{"vocab_size": 1339, "norm": "layernorm", "norm_place": "pre", "init_std_up": 0.0672, "lr": 0.0126, "warmup_steps": 200, "final_lr_fraction": 0.0, "doc_mask": true}
Each number is 500 + 40 x the weight over its row's rms, rounded and kept within 0 to 999. Layers, rows and columns count from 0. Numbers have three digits each. The size before them is the row's rms in percent of the matrix's.

# up: layer 7 MLP up, 256x96, rms 0.509, rows 94-162, columns 0-95
# down: layer 7 MLP down (transposed), 256x96, rms 0.322, rows 94-162, columns 0-95
up94 116:565513521549549447475479519489547559482466491477499479520548442513476559489438497521524481492530502499429565500467427544418512565539511479534486520561453481479535553496424435429529499457532461530549507521521560496477559456496549452438502533477536495498515526439478513568465534492570494409
down94 101:475468445471540491525475481473444523531491506519486516508466438563478540504486530488481498535513467552472500491451510496445429503455499528600538584445510480542549522510491495463515642483508472434481462529434541437551499435527503524474500458516461541481500429442485501486463604494488463550
up95 107:494503520482404552541570543527534532496535468481518497550480449430521469445505523447516426514514507442459497547564525500440478551413433484481516504538529488451465439465525480501569500524462542553486559525499559507431482453507541522517486496445554508512476533526534567569445452522510531437
down95 097:436544526520444529578532529563504512475528441515515483472458474532478485582562485451479496516556506500478481527532521549539459530510432541558490519550540518515472410453557474557468514477507550509462536500464535469468528433460501579473428532454487518416483499523508500528511515573445591499
up96 109:499589516450500486477437552501508491498524575464429429551492496480483506515475453495575504452524506476476515507488540582484540497438475549541543489499513503557438521495476562484559546514532440519472498483501565453516455542454482546534491486473589445484493522385529501558573466502550491473
down96 092:462513498489509481486459555555517524437484445446463450506469558508510488525486542463473487535466476539468509514516524522478446560463461558481446475545546500487464521501502532451500481468500572484450521463541462638524451476532505535489513476515501475506530473355587557501537411479464501494
up97 088:546557478505539560499452532487436516464447535545482511483543475501504553507540400516548453493550465509534555519398506539423527555506488507523554445500546468502550474492568459490541430547559419500558503481506563477450565498485462487519467495512470471474504540530502463552516484481419527531
down97 084:462488438472435438492390488521524462522536499580482550448448514456540519407462542500456473500470477483493474458516547479466515466529448511459477516456500498571458505500504459511494509515551521486442503544398527512413516512517472470500459493516485509506392484458454487485515405471438526502
up98 109:505599529532540487495538462557577593472551470575441482525509497513573494447479514488495465440465424501559434464478501506499451467450409464527556513474461530493463576488482487541509489472503466552502507526496473556542482515441541520497524542472428515460466467459505436497508442472499540470
down98 106:502515492425555503381522521470498516495492457569533545540569519496510513456455519466461516551575430539417436461464491440474521533512591476485531504528496504535525525469503505487493461533461477519517570497550504510445506530511496507427445529563523488515442532465428580532506480464449533525
up99 090:487551529498538559443471581492461503494496529523418519529538498459511428443444431489499505490454496506509444489512490560486502500480559485410510467468449491508503512558479492532569541458445499609535489512555484572471523518429447450549510524578473495480475582473440554481519495485492511470
down99 067:440522436522451498497541542456591486555482571460525468563471547451560506439514458487467525469479496528543483521551533500508502486582517518483551436480553561469613499495481512474529511408476504478545499464552525486569474552531440528510460461523486432470550498545465507488448506510458494527
up100 093:530503575528502521511505511566552454531431477533470532447509488563485486511503502492431510493518516520489391497481511527471534533476585462461532523515531492462474582520496574452483429529500462450516508527448569497464536523451515470502454539578443543449466548443504495473559395534504495533
down100 085:560485563522507462471462554532504577460425518451488500498430449535440388448467581478483529477560494523394509524497439485423562507514526499530457543504485516491463539513508547476522496581521478479509499507497466467466558509500556517460475469463514525538428560492543553498504511487526495453
up101 095:491564529541501530559516497572472489411547533498474520484490482474459464553478477467436505515414528460392501510510518565530535452518460494504433483490456506434436449555513478529564486565526556508444515517558541473529514529546561560474517503512449512459503580523463510471494462548530461531
down101 105:493546507531513466505515507421515592482502467421521483451547596463447494503516538461505502462471505580504503456553472452566566504439544470492463460415547522483512501495482548479492484567518444489522509538535539480548464495535502504534454511506454556482548517511427516598459565470511442479
up102 113:511532542554421487483507520564457519520514479460508458475482465480476536526467528511508468500495451497487521429492504513471483538497479419478553540497452451454393436486532496556519529460519461582555455430436559519497538494462473492502514483552453603515513567441455584509545490462522537515
down102 112:470542531472443484453517466435545511534525531457545535470498445585387514524463523523490533488506459462535424498481507544544511415517485423553519480539504493544475476382527479477512519560488507456527423555548478427516484503518518504467494532443517515490485505531550485578490536461445491512
up103 107:549548469451487481533548495500491532514465459483490534555477534466516533479508552463454520499486526520521511519556471434557509497520486474432462510528458539543485496535476549578465440535524580489427491475434566547456491422495533565465579585460573454441527528542546522486500455453463502466
down103 086:495451522462489523488504510497530409478480569545531505495489492517528530489552502487492427512540577434521519566507454543520543474511447497523480481488438551545484479416491553540483417480442605570472488505501461494492578523478521499504490506557449491533506430456533423480518519587472450527
up104 083:442551450526454489501494531546531498430463504560480464553467529474543509555554455550528528579506505474542490470496475459531459526494431527483504452511519406506604487535515475489510508471572494438489539463494538451404557515532531533451497504583480553478485531521444450465469559516514472539
down104 098:552523451457508448500526476542596519523549426499494551521502443470506521448543463499428481510547485508451489487562506469470467494450488474550547523466473510525553508555528499463428526503476495474493537543531490550485517644510524527454455549560480550459514500460561497524465466447493446422
up105 100:543486558545494531473517467433609555481527563544549532507495495483457449441542505510545469519447516503510539485473468520547469541482531503516557555507465480488481538443509462449529530463498544543455517484447465428502507526535475523461535445459534450495420567582490466519541511447450587451
down105 093:489438531487480463558459455560512519484480560448507604570516473450491551492561504603498465459473567513488513519523513503550409462529549521476517558503463539541425494526479530454459484472552481517490500469488486516496550512527495512426446428564467493558437525508486532547528518511539527442
up106 111:488523431516398474441521491457516500471503514431479521411459504586527495513521543464494494513527462490491564504448456515531490519494484509453501476452497519455438543554475462598568525524477509551525577489482525481499484491541475538488537507506489409483435487488537465470580557604519486525
down106 125:502523485474509458507475443459468501500449489481499547484519545498495447537536451483527475473480514530478468483511482511525528470548567524519573494438534489507527584465445476535568547482440496420545534454585534438560444442554527569493601529499539500529494466485493463519424564528499420519
up107 099:483497536464475511513509446485453542451451536496483502392544487503541513510455526545533433489503493457536576472527491510513516448479424457510461444471554491481510568530464532537539448469587532504472507474402513559461561434465582540429489494491510540507483564482482517538513504482486553571
down107 101:481493406490446503525555538483443470507491436487521540500471508501547533526460466466468509511521535479446502476494570465511504506570463442546567516435451495469507517541427511524498528398516597508571537486493602503519484437535556518516453512506585554474499469488486509520565516537454474499
up108 089:522480468549437463424527504464480539494512478451508507555460527527515476482511452463470509483544531560549483528548524533492495555450512469510524500493540474528554466428569480529487484497409598512514540504529508512411428439482482542611510426482503483537503530423506506489557564486492550462
down108 076:496465465487438489503452506525469462520557396466518596489563549511470539489576495440463475553577531544486477430503557534490545450470506483535540516517481486528500446490458504482473501479644523518418498504458480488547476445505501517476528418527447492518452457492474492506488519487464468527
up109 092:613524557511507436515427409560526490519454457511465533524477461524521511491523506513498490432485558529455536486474493503532480537509519504471499550461499503542474502475450531493522466483476504491474507554487511413579511554474487543601566563489518529418542480511470613459475450495531478519
down109 117:501515545512469508477538535545515478489496467521528453508623464525423450472469521506576439533509530458553479478442557471495521522498451471568523520485480550509514467527413510456555539439498498493528425469478577532525460500523477450542550452531500483521580541533465526501431538434442495529
up110 118:495551505522420480474532472534531500550567557567494532550477497504485530420540483484524432502557482499405570435523443472561534498514559525425487502500457486458526503519502478526583494548478512525439591533454448523494476453467560571527532488457439475447496532522516510525495489540488485528
down110 116:550552541455511521536459516546460453490505561513487400484462503434487464557473571554503453514485470520551502459590541538471470435455421516543480485458540547466504538466471550453445512505518492475539474492595537479488502511462547462548455447490562470545554520542497536461504535453458507479
up111 101:530463461476520573528545487493491462577519488499514399526447496455539517500506463465399513515454533530474494520525456570506512488494526407538464461490540455471427454492484539574544460502504470557526550497488483489478527455464507528490511491559475588439521472509510532531440497566438590503
down111 105:490528525503527558481465526568518492456473445499492574537564407552573522511502489477517487462526574492492444541545520500510433557430505489471562514502445456543442484507484526480525474488544494487558534436516453524565437516456449506511525505527516470530515423528496516408525553464559431532
up112 080:525558472490452464443508505403505518497473502520464454531498520549457500501536482480509516512588481434549492462461510519467506439496480453442496453428532548492502551491536523529454464401465567461494477441569485471507544519474592528473475440494425555440530472486514480535555533440465469478
down112 079:592475527476533496544537454525509527532533387465523541479513463505443504464462496489469531431480500529533465482510501449465504508596429505544507533552507486534516488448484518439474556508625535485510525487482457486489492497561479517472424409514500387487500497508474483561448505482483480498
up113 105:486501504450568470458539501458475445534539487473480543476534529529486483478483530488483466495497469447526531489481470496477541525512542496467451463524477582574446475454548479530496435516590448438582522537491498463640445524466496520431560493444490511549433508426495457495464519463483493463
down113 098:488464420463489549539480503516513484517525526515446555425491514498503554539509491550535463482531420508573500493510494513501477432512551498493493463496499500458471492442502482420529569459474405522483560474473514435583491449427479594511505482526512510478461511557525454438595551464472492458
up114 097:559465517478484505429471575502458545556490496463486466497528502529536574534579537517533516569546402518467549507493554489425470493429462534543532450584498496472462462460459505544444552499505501442422446491527486489508544480459545530452495525509458536494459514500555451547517463561483473521
down114 099:572489491485560462574448501478476458480522541510448614483501432490475535492477478511545515517429575571494487426483523553526501473508504450474531604536484566524538486470504591476473544512479526455546538510517500468506506574600464541493466540512481496503552468498478498523475516513493434479
up115 081:503514520437487561479499490534539504367496475507493594511497520495494454530535507453407509531442434526464457474529549565488511510484520493475573484504524434499540560491496505466531530435435488487477504451528491522530492473504565526497497551477517482511411490522516506491499584551378507533
down115 099:530500489532457508540491481501527492520488560490537422512472543528537542544539543543491467471526496488461541530446496570528476550467442423516493417466505477591493510592519528547410484517566543536548478487465462477468468532558488452423565514486451558430487535488422534512507475494469499486
up116 105:553532474547497456465516460509519456470513466460498544475495557473535477485480563534495453487491525442464512535470514589503534551484455536517476551510517546543411472431542489577521534497491521458508444434515468548483476492484515484553574608441516488466431510458467560476564508477467445434
down116 087:472455456471526493489494423442511531460476558517469540486560505534472522490550524518478478506460490439508460470535503509454475555457423576463529533460557421508467503495567561484508486461517521458505470436506503506516477534489486434503482614566490568413483490575448554447538487458481490531
up117 107:573488488541549539542548584495502524575492509530521499524519462505569467528483508463522501485523497441494577483484535438501505484453439465523514495519489528500493518431567493531525496462463456564511557502483558434464577504468457467577495537486515542440472555501447571577526520449407536486
down117 084:455479510451599512532498488489438471507551470450444551484443456559476502502449474554487474451531535552465506482496497493511478433449474535464513517571507481529522490533518475571495545504523515477450477530536498449466455490558502543520355519427507468482477462542442515494558484578481502567
up118 094:455561489421494498523515498546487454433552478506478549528507421425465416530481558522563481473499468567555500569519531524533508570452488493508484596447451543537491432451520544470549483532512527509494473478493483502410538570505516456571490456465505517527499552538531490497486521505494555532
down118 099:532466476440569578464554463517480475478500565488484490485522438578434550554522488501440490558483487430499480502554448530520470534448471480445554546528512527516484439477575528454528549497509581526505507450514508510498442469474507537465482556462544448479467440564482466461513515573497423493
up119 111:492475542459495477560495442500510421525539477579405415473560479498517484507525483465508475521446499543450515515404476522479544528470523448524491515436454494568498567537488419486551491500464505441523488514463510427531489463440483535502519511590468432513559489565555484486476480479473534494
down119 112:495526518524464475578553485515545554519516490410545540440605467565450499538440480504475520508503509496517500458562492521515431466482540482497476562449528481522487522426462551488469519539507478505526443540498476495573459544521441517494609542513497542511505461515449511557394510454495478480
up120 111:505514517561450468485492463478593490533433428541558535543481451539517499506493482522567460497499515449542441506561499454532515500458498526418520514493507548515516512404496558547488592518512480466502501453540450535470559493493439483562516553511483505471462517444509511436513431410467511558
down120 088:510533504512510454498566498451469581502589578487462515531514535492508567519456526456454490487500511498442482530529493528514543503523539436509442463450529459496489563564521461459459378488521498516530476412504454496472486468496523541490533539476477506481508578502460587456469577549492441454
up121 108:528531473534509481489506547544424479469528473501550469491545472488518491489424460426496506505564462612516509531485482515543567548575456478446481482550494540493554509431504476469499576530439486418500521556486480391542451488542496577521505497484505557522434522509467502538501464553474489489
down121 111:450455534492535542513445451476489511424556504546447528466470484509426556514475470497499492520462478514508504521532474425558519427470502557506502526452500478458496525488397520524501423465514488577479531593460520432571461542447529565497455447492488548476529454500491442562525501508551529464
up122 087:471495487562503543468458621530489524496502513525478470472538501469393536515425474458470467496532524514432506527487472486489505442537483508449504476569581476463517500429511486521536567535554465539500475371573476487498471461535534467553536487469535450492483512509516490528517498494476570566
down122 093:502517523458495561493430468495524553506417446573536545464565483512552552492475527471532446532540540503498474501494537443427465482501545466513497542489513514555523472576481569451538508506516515594553520518513539561533489503481524525505535481499489432492588520565510535442444513572484422465
up123 096:582557521492523453526478492530490483487473553529474516562466505481449483549519467513527495494456585439489437518561466623476463528567507420572528499498499535506469589486483448498537475508521462454452521498523451435476524466506458592510513544502466487428485504455486565500465543455510500500
down123 103:501536513470488499464527498463540531569504514505507461522476575479473460492485461534527489450430485516531481530538547458509447573475424489508497469581457510575513498497525479523461514508539517478458532448555480507519494438450447538461437557475451452432445465419457449521552459607485461548
up124 068:476564499558473423475548531512473500498426548498498445576465551483495509518534446496469555462522537499513644485482512553446544530486479499459466463466569453530548514493488483557478571497481499518551509492534578535382500487489540491547484421462483505497489490471518533482492509535530554497
down124 079:486504506475467535527502471441536553575480497471490486545478532472475536482472502522507497478511447495472483510539526497591563407534502542597499479488559516508598518539494471506493471492458541421535482495475502428501445502593475509440482516552517439453500435594492419457450526489519489479
up125 097:457525470494500552452524411542471527460477434482539480428510520480532530525462488494519587480476470512572507540575527530421469581476518570447556468497528515554496568458430529539510502446459451483493479545462517461499487519505508467526498514528490443480498518573538508520479426483493469395
down125 068:475528581496445514473557490535524505510533419488522533552443432492536414445473487507478497563461465522455411514492504491527528454503476491574561511525517500488470492398521481525536526558477443389540484543479469519500491411565519524526525538490539576524503559491485522531468495479485508522
up126 105:521519495494501524428501412509488525510495420483501470474594431531479502571541487471511433572544449482528498485485444488535535498502473510509510531484529464468501522576439492497498452446534513547542424512521526502510505532449489541570499539460398525498491467489563403526502432430521473459
down126 126:511459524525484527461478466515477464481436440457503490521517513570562523472564471584560492492504533483497561462453459478510523494506515465552580484502498505552482454455402433518542511464488529498582507477504529531380547531490572527481470543489551493450493456465518495421486474448444549495
up127 105:547515490482505488534475453516564457430468423479531435521606494449495442446561519480535510469567490521462496514534487523486516454498470470514466494514420573545514489539507575510533466556538453460539545506485569402463528467538529551480464555555525486458487573473541487470487510546466502491
down127 100:479492462510591505473486421534526507505468433490561511504571433500546519438456515475488525513537502492520497533515426535513550447502612475451452536522457449495414475526507567501484466444480538537549532452520481545436517491499524499509503547431488506475453534483505475566531517538597495453
up128 098:554516423540545521484513555464504474578475417512509503473553497478472451468459566507502429486468557536480460475480518561530515504553453524504413509464568498431518493568540557454494481465496466481509453462481497547525479470515458502470543464533577553437454534477498436527521468500468595482
down128 120:561550517533535484539478554496552437538545512511535473526493452553491444539488478420490454549508470474519515524422426587579448492581514485474536502526520435494507505448543528356496537507570508533497513538522496487459501429514485533480495514488506454508505439542511495505513537476531508564
up129 100:468437488442437548473492487557594492520480502461521508573516530465502456502562495551522494528525496457516578472480458580445442471567513516510519488531453520439478472549465456476519567522497468504558550499503505536541505518465554515526575473496475509509507518569553501539452469614519568463
down129 101:502472530487553499466484471472512455500443479553515527500428524477549543449514452530506471556431515531527488539498467514617490526491599501433552558540498510516547422525487537471480423526526513504423557465493504467543469554482503505433470463526524511573449497463491498450451529481461502414
up130 088:511469531474527539537563489500506441514519511583487516469488515439523486462445475478521393423535459493548470508427461554526493498492471541534491500451499498481425578504430529518544483515487447518465554517510467479499579523561556512495538439490500590481447470445422486541488460537561501523
down130 088:488480491509485432533473503499439496527434440423411529446483478449495546499489461498481444449507552500439410484489515530518542429471465557384499503503487533544497544551499471554493575552522504543473602521453471530558496487513447521472470562534538447496507508537460529505501498479527493510
up131 101:521533449552571436480512497515482483521519378498588502508428461458471477470522489475543530513511520480525517468525565525502529493565430481509511536561501477452481411425495427565463487464492462483475533484504502441481548504588507531449520537521538506520451482529494509577501534518441504569
down131 114:524497457553503506448440500448591559460490595523512528537557579499483459444495505468519452500552523511527466545449444478465420483452520477495492537480460458555605506540508532489550465510501530477515535523522417518439502527540519487523471517504567515472544489474515457443488525505474558414
up132 103:531500478522438515552617450411460508528533493573494525520408480388521477490507510517458496459531540447525497524497508466543488465563504468527469532468519427501535438504466506486524459565562509464527522497492534449491460428528572551492493465504500477524508547508460485579509485483436549491
down132 090:481416492475529557466479445504431523508520455548474476422494432510626495438521463516536460472543464462547483486541534477472469515480517503475598502523559461475506504533518495501511444499486499506486576440503586517524541490462518519521461472535459517455481452522483551576552445539481569493
up133 090:477516522492511518465442518442506473451506464491510547507536491544564402589480553473531431507508545442461535508512410457509496496547530518430474457517452489507428478440552472540444529506504538483425560495542477517478490523493509532504536547512530579492427404462514493497514507512581461491
down133 104:418489459580472464512523550460482435583517570502485559501539497520567572536510479496538523589448517509534511444548467564567476460498488533484438556397481472491549483514451518538483504535467487546477516470538475484488477473580438526467487514527480503506461458520508521566503577494510522494
up134 111:527573443510482518479523438518523424545475498477485529503484510472537435504557501558475486531446558474589419499529532507544453439432541443490571464578552562502477498498442505503533466423527448488494537518469463549476510478461483515524516535506504594459481502498443490469438442474524534483
down134 125:463436443483449482511570511518495513563552507495516545526508421455446386559470450517499570497511531491559523489499478471490517512469451494561451584431482536536500536446520526521500497542571547479458511524512489471489528481506516580427491459513507529501467499477446549518498436499472456599
up135 110:535550447479512536467500463470460552558565437566510497475438464533532523547485464512522553431463481488462443532409551519466483524470490552534507550493487574513455553496596553536468506429586422504476474559507486525531537468457573522526496487467498527493437495490470519449473498477489504471
down135 108:482518477508548450491448569459554500432563529471488537524499485470468552467514499479513511504538492544514530540493451501505509512504432536490437452426542589490491416491467436560492526523499475472521537431475499473504555560499532580522470574435538533547454430476506515553443548550471465452
up136 117:479533529477487477492521484494540525534532428557503450502543529514517489514501495539513455404515505411519510532473563527468518436385486544552506557497567480575498486434460496567504471425512478472539453544434536531529495464483489470545498476524504437461464492518564522494530386525492505463
down136 115:426542504534543511539516482572502451495494559489506502519488543460489484535533519528560531487561401478530511458531470618482489538547472505532500487541479505497456436483539475466515524495489579505565580442505516584457560497543468548431526495436531520458518432490500515483513520504496489593
up137 103:562509537558562504521505469483559556504429552476506496550557473551494527484484469539572488502537426541483485538470572470463510525516573518522506401468495451513454433491492542470484495432559497536469497423479495473501558453400558526477540455510519451497472498522532499559480548497523441490
down137 109:536466473514530494504430425485544438493570461483501540524486464541402585458505521550491513454549441518552513537465498531560480500497485474423472517530529515513530560478510497487521556451554452469516611447512483475464446454543424446471487523492458420470528482480503491480564497510510451508
up138 105:535479515556465509541516465548478498439425508543482517479470433413581526543480507508528556441508495481543494471557427496525571507558503481568461509473514515488465478572489473529493529584475473576449494448532452519467503577496536542513542488430415470561507548465488506511459542500504469476
down138 085:529490556384485479420526511542528504443542517534486496506492469484468542546496429540434497479583537567542485500436498508450496536478471448491523523528448530550487488521562500482570482479441370503517516465437452444518587517535509537518488476533541519529520497551501482491540453515470498480
up139 090:557486512449463505466512540496527493514466482522484513567454478525439623571499536518548490535583455515495515473547442513470540521513480508464460532548480451523527446525533537482524481475535495456481529560556450483570472448533505491465491521507449478471450501469477458527443542481455621586
down139 085:418553465502531466570528564485484504506497423503527534518564519512572444499537463527496462479452534493432545446529524475522475535528493528533488536489514479509462534518471490534473551494437490509595494489506514571439465440536435449464505497443468484538532525521472585465571494496581428452
up140 081:462506489575474563439498530466457493544463395534442447531516511535513518500531531555491478525437551465431422569446555432507463484579458520509496450526471454484500551484483539514499461486534475477410510547463511450512490543508461470453481443476502507448554531477522470489561521533510533559
down140 101:535505489461477408483523465522526449467470545472478513472517505410446491440430474509554478529570464456476499440479540498432505449480489501375489563455479561483494456464544513502432514503580536482548516508432469510575542509512480505558496454500571503497541497532496525522457567511469493487
up141 104:474573514469563540506473488460453516522495532439500476487527458557528529447424494521450518572490490515485520546446395488553507473535548535459463464496489447512472511466514522477458442434532497555527447509495575437557455464454500547490488511461512466506535476448482495505585463514580557429
down141 110:492492470510452516473455487481487488568500528515514468494478541425448435529455473553479510548527500409446491485455531521541434452477435519513504530484490524549528543485490509475444513487518543410437464464506460523479548503463444410564398533549471543497469405492496521495534489446435517523
up142 088:481565495518498598538573446523518531492561523477517435512454415516435461596521541538498497536493493557501525554469526542499527432509481564528441492475443527472443530497463501518462494432612491479532478455477461483425470490495470510496528521499543474469467477482469457493493478481517401493
down142 096:604462480550501509565489531506488530470411450515543460549461543479583497498540545561532531475498494449439484484543475514584464473478501545495460469468506511509534554495504542510482525467493520515471520499565449496517521494492482425520447431464510478444485523445534585402509490458447451445
up143 055:532432483510560540525521500504573493447423583527475635538517547503563490490488520533500526535463443437447496479468432509432502505457446438440520516464506463494424482506547522550447528499464513471484467515475492486493489517552526483500458518474459561451572541468485481515461553468518511452
down143 069:504491543523480510515529475522511489512492478496484500470548555519518512458573442443461450450481558483578491408509490385538474395537438544494507505527539471482572495467465540471518481489540500428557480448490488463422510517480523477499464553500481492470450448516492511444410510471448484566
up144 106:568428454531513487512446480487481478600517495408491520515455498480460475526483515461542468545503482494499463524494612476485536545560464485418472464530534508491488503490543437546522511548422541503431556457521465455548478469521479532556586502450538501405515502525538529504521480552501484475
down144 098:451535502471492489480492485489501496507502521466451456484515520580452483520449478550501528521543544539512429596488531565452527516372437561474489522480442499490528481539507568503506461506473551510519498544460398542397532516484526513472452478559503492525489502523461545430502442440489469536
up145 099:528499470456462547506479450563499538495482486522383524512485568477462525476443542447469536504467502428536517429509472497461497567526485486543466416454496544463458494477541512489574454415546526439492514473490465486455505527516499534441549509504559541516481544464511473401456532500550547546
down145 087:482480455509469498504507431484472555514522472455514544402516529494524589482488452511500527549499465534516547554569502540539506483421511542438504551512534538499510475522442504470505537477487459513444472464517594539455546522492404463427470476491482450512569493518546534529560534586506552452
up146 082:527535460556541484502474475488525498500562528436447553522544549525555468548547500556494464514595464510408561514503418477407514484503482589507534526553527520505479515450496527506448521490517524515464486424516574513532438500548491465545470439484474519514435514491554521510538562562513520478
down146 083:555551517499447512509514477518482540500507478447487494510450476465571502445473530478470522432478524492569414501506516499544499524543441477553467509530502465498574487562522503396527518540487469503495444531516521528560483528535452599490423570598461457413525520522526495469484502445547463502
up147 101:460521557532489488486527514535554520490544520473519514463419498439510566483516477533514478487475448498515465502530531494469512456504536423524536441471462482536489465452463548475435405504468571519474535500551490528552416494555585509511534561508562403543454553524458493522494547515481589521
down147 087:459485501514510526515585469453523557497439495484536510543508601500487530511473392500470496583497492435481509538488494443492498529567435472471541524561448410453443444563515502509491542514498481483515451490488536570470389482459478499449544478546549437522526502517492500497539479515498454493
up148 099:520497518538468568510554519497472526519441523486549470532525491493548442467548526507453468424421440482447538550484463496522457530438608453555468518480386516559518476491519499482503457487506453575473504496507533543450515474444474525501501521451550499523475528455508528540520445424460576494
down148 100:596423454495480462545541591501444521491462543426530500469489498457502499390528435512474499493504473540559446618438489561501519443514485500449519452461484486489567504564463486479481516480550534546400472497500491524501487501534528500460535542509452490523481481474485507513454544533521521519
up149 109:582526506494525534476529523569495469499556480473520518517470421507576425460561504489503511573514429405554508532524486556456501486534441456467548498482553517499456485563465542459561406468492447481497481502483481420531530525530516538498456530469479458552513479468426490474504531528564470518
down149 120:517432526537546526540481496536451488576456483524497518490534406436503486528473420480501492613546577503521532461481448526425485491515474470411540506432547456512547494490451533458446481538471566500539493532536524555444525493517418514448453536524504462505523475492469526521495548476539481510
up150 101:512565593440407547465482551499510542546482528497482502487513471535458498498495477476446493439500462537510573569458520503444499474474508522523501554579472472443515528533511538538497532540462515505467559486426547489496566469445561556458472533468429470496488527539547591561501456476548477483
down150 092:493578460474478509504462509483515458536471556441526531566513493422455512526487499487516525542438518491565505566564504505505541538605502577486476461510482533504491497477489458512422558492549494445468561475522476529450546515447551501506479443555451520492474470519483480478578581595481496448
up151 109:572565453526487540513471462593457446492457560519468490508489493514506491457538506490539531455549506523448562536606577433427437510514506495527493526523504531457486512469437448520448511540437479498444460510520476406491471516491551540495514441543485547571482523527478517492546451497459546479
down151 103:444497496477553448416445472441466512517468554530527482394479563555510542500548478538484485612492498517528449543558479457543482556564513465513480504429489510515492450458510540501553498447482510513493468495513462540607542511513501505456464446483492489486504454508476539547466540569535463557
up152 111:478506500436505544512571426515461517511521491512428514525518471526537506544521507472471544522561521506482416497547552504480536375413525489465559441586502495420526466517475489533481502505571487455455413487524494466473498529458457491492553557475492484507392488550466473518486503508477531515
down152 131:520577522470508528488545432528538398513524512528401559575434437571464483521521489558421586594527545506541503548535536483555477474480513454518470459531495531491514453478544480492511458485512512537476465476437463471466490541493480467518552494523503490460496509532481428537484486566482530516
up153 105:532500477498514526489458581558553469533504540525506489483539481518532520428465535547504519483494446440565484551472495443455519497503532481436565385521491524508515521506456503534477541531441517569443548514497493588465552491417565496499473505451493406531540492469454484541495455544468444544
down153 083:520503482450490502491480521494626539561488413534507585556530561522505519450528522543421472539435557524438501515532528406496563509515496468511507495498581433542479462592507560540556467455528464496538480473472524502480459527529499517471502510472560482490525439502470469547499537516488498522
up154 116:572495438472451532445568491456524489514469493467531485512481474501422488547489510481482541496467489467493514479452504469460513594453474584481584511518541532543519554545481555507476536480491536473524590473458491491622443486551492584483415518467469510461460573518505470479474489535488518506
down154 078:613458546565497569505488451566455492504484450485501501528496496533487575480525596484524528522525494456507482502529552502536474515447547457548475484512508523480476535575518526535489477469461578499474465579515460528514475586500504414499445481582470509499484574533540558491504495431500503446
up155 106:494505471497485462485554534481591458553510541562555453426569459508479498472479487471524459486472561450540507486546493514474551551551445501541458469505463423481490467414506580423463483411476533560569522437434502505482514464530485508502492519523538440471515519511544509535503535457504564483
down155 074:475482524539458498547469483498477446473481453495416541458491539497520497434466487527562493533477463528493486513508475562507502517443451465516548448548538607504517529479537453484525477565558527535447447499515431531546492548417538532476547506508499563462435508608551536510566432507483507502
up156 098:547469571524555487529467442490498544486515460489554489597560445482461581507420511542479560458557529396474496509470550458453495472460518575503526503524533457519512509430483511496571509508438429516533527546480465471516488534447490508549511520474543460534458528540471503504473464476548488428
down156 103:469459490489465470535514551451464501551469528455530495442474502530558495562557457501462451518486526478498482495509479539505584536541586442441530463419454487481507441517525510503550546445493535441440514438428501523526535500514477535462477493405548424496549481421490531536533515463465453542
up157 092:450527483559540456520468556433531523468478453500463486498485479523513417521525521517509530455450524404536546498563582559607522476507521499555499513427542551510479486553475512533460517498462532513503507524477503451519504492508449438518509504559510520454567566542501537412508509529510490397
down157 092:476459479499484538510505462528430511599530461433560523430476536438553445432463493565495571546483508482507493512457493541482484501537421467542491482580555500514522463510462514453467520450513554448478483488472481530460499517526434542582482516419480467456490538512466517571529480506495501588
up158 104:446530498434540559523510521437521492469470496544579438528456422506571507529510504508538502461512592395551527488470483565476496497505484483492562506533526550479496476499522494465482520501566442539497428473511474490458620525473467529551469499474469512505464601483513456530469524476486438504
down158 102:482480486394459470583459477499493603523537549581519564507430491506548511471506450578564463540501521482515529487469529543529535488533457516517482531489467563527549495528564510433534444402535446509506435514504475536472515502469500541505486494459507520559479543476560497502463526555556487479
up159 100:494541490482457539537549587513487516442451464391555484486506474500405516532498473524468468543489514508495511404496526517468506509532477416514472485443539477532493521496531487482560500523529496535419508477437514474525495518465498531484445557595474581563492604523487481563494553501472519502
down159 106:529536479551475468492551454409455464482551559552545490544455544475504534458525490519482457581546478447475504480436530471519519479623503473484527481523542541563467413499524513437470468520518501489484569482476502508491507493396478546530528479419489502475479501502462455488489500524443581543
up160 109:517510506504485476479393522492393529489487448545478516508507487493445439478506502457535495474555525504502524470548487451472548549494561475534481509485476561500489521438502496514562449489579484451554488492478454583564531431467475518463584485505504505530460503477492447416490452487563511610
down160 103:498459588523509494505638488510497474471517543555510513526474490502522536527511466488524585476506570473509464498492542609470491460608500537440523430507427459477492512495495483499506549483468524487447473463480495511522488433552514506536454496459536528491521524450477518574465498471447599516
up161 101:503520522565473489422487478473477554514411472499476534543570421443450544524566519449518550479502435476485529526527473555539531502545426511492487484469488534511458517575491492465511447523527492545532518472506418497516436564450501468454545427455519500560488529474520524500534571494473505596
down161 093:513533481548519508474514432507500456486513585435506528516471552551521544542436510469459496482465521480548527538519473551476485521427493494542528469544466530491484490418477490539489491546476500383523446469439521495513616491542535489462438506531527490409467446507407515486507461479521566478
up162 089:543532467493450461512542460593529494479429472565483486459544508493521535484529504516465517483475518537560573440406446457511532465552525520544412436498457495570490520509475491494491487487565431433496457458490488507484515525565535517563452451485459532513508532566551447461538489539433483498
down162 088:442512507523553518508519527433528498521516481461504503534449460544469530514516518466501513490558551490429404560522527519571450478496480520548555511547546521517503446503529523483553457554498536534465395573519585475541466487445456516472535585455470458448477444465438514470493550492535549504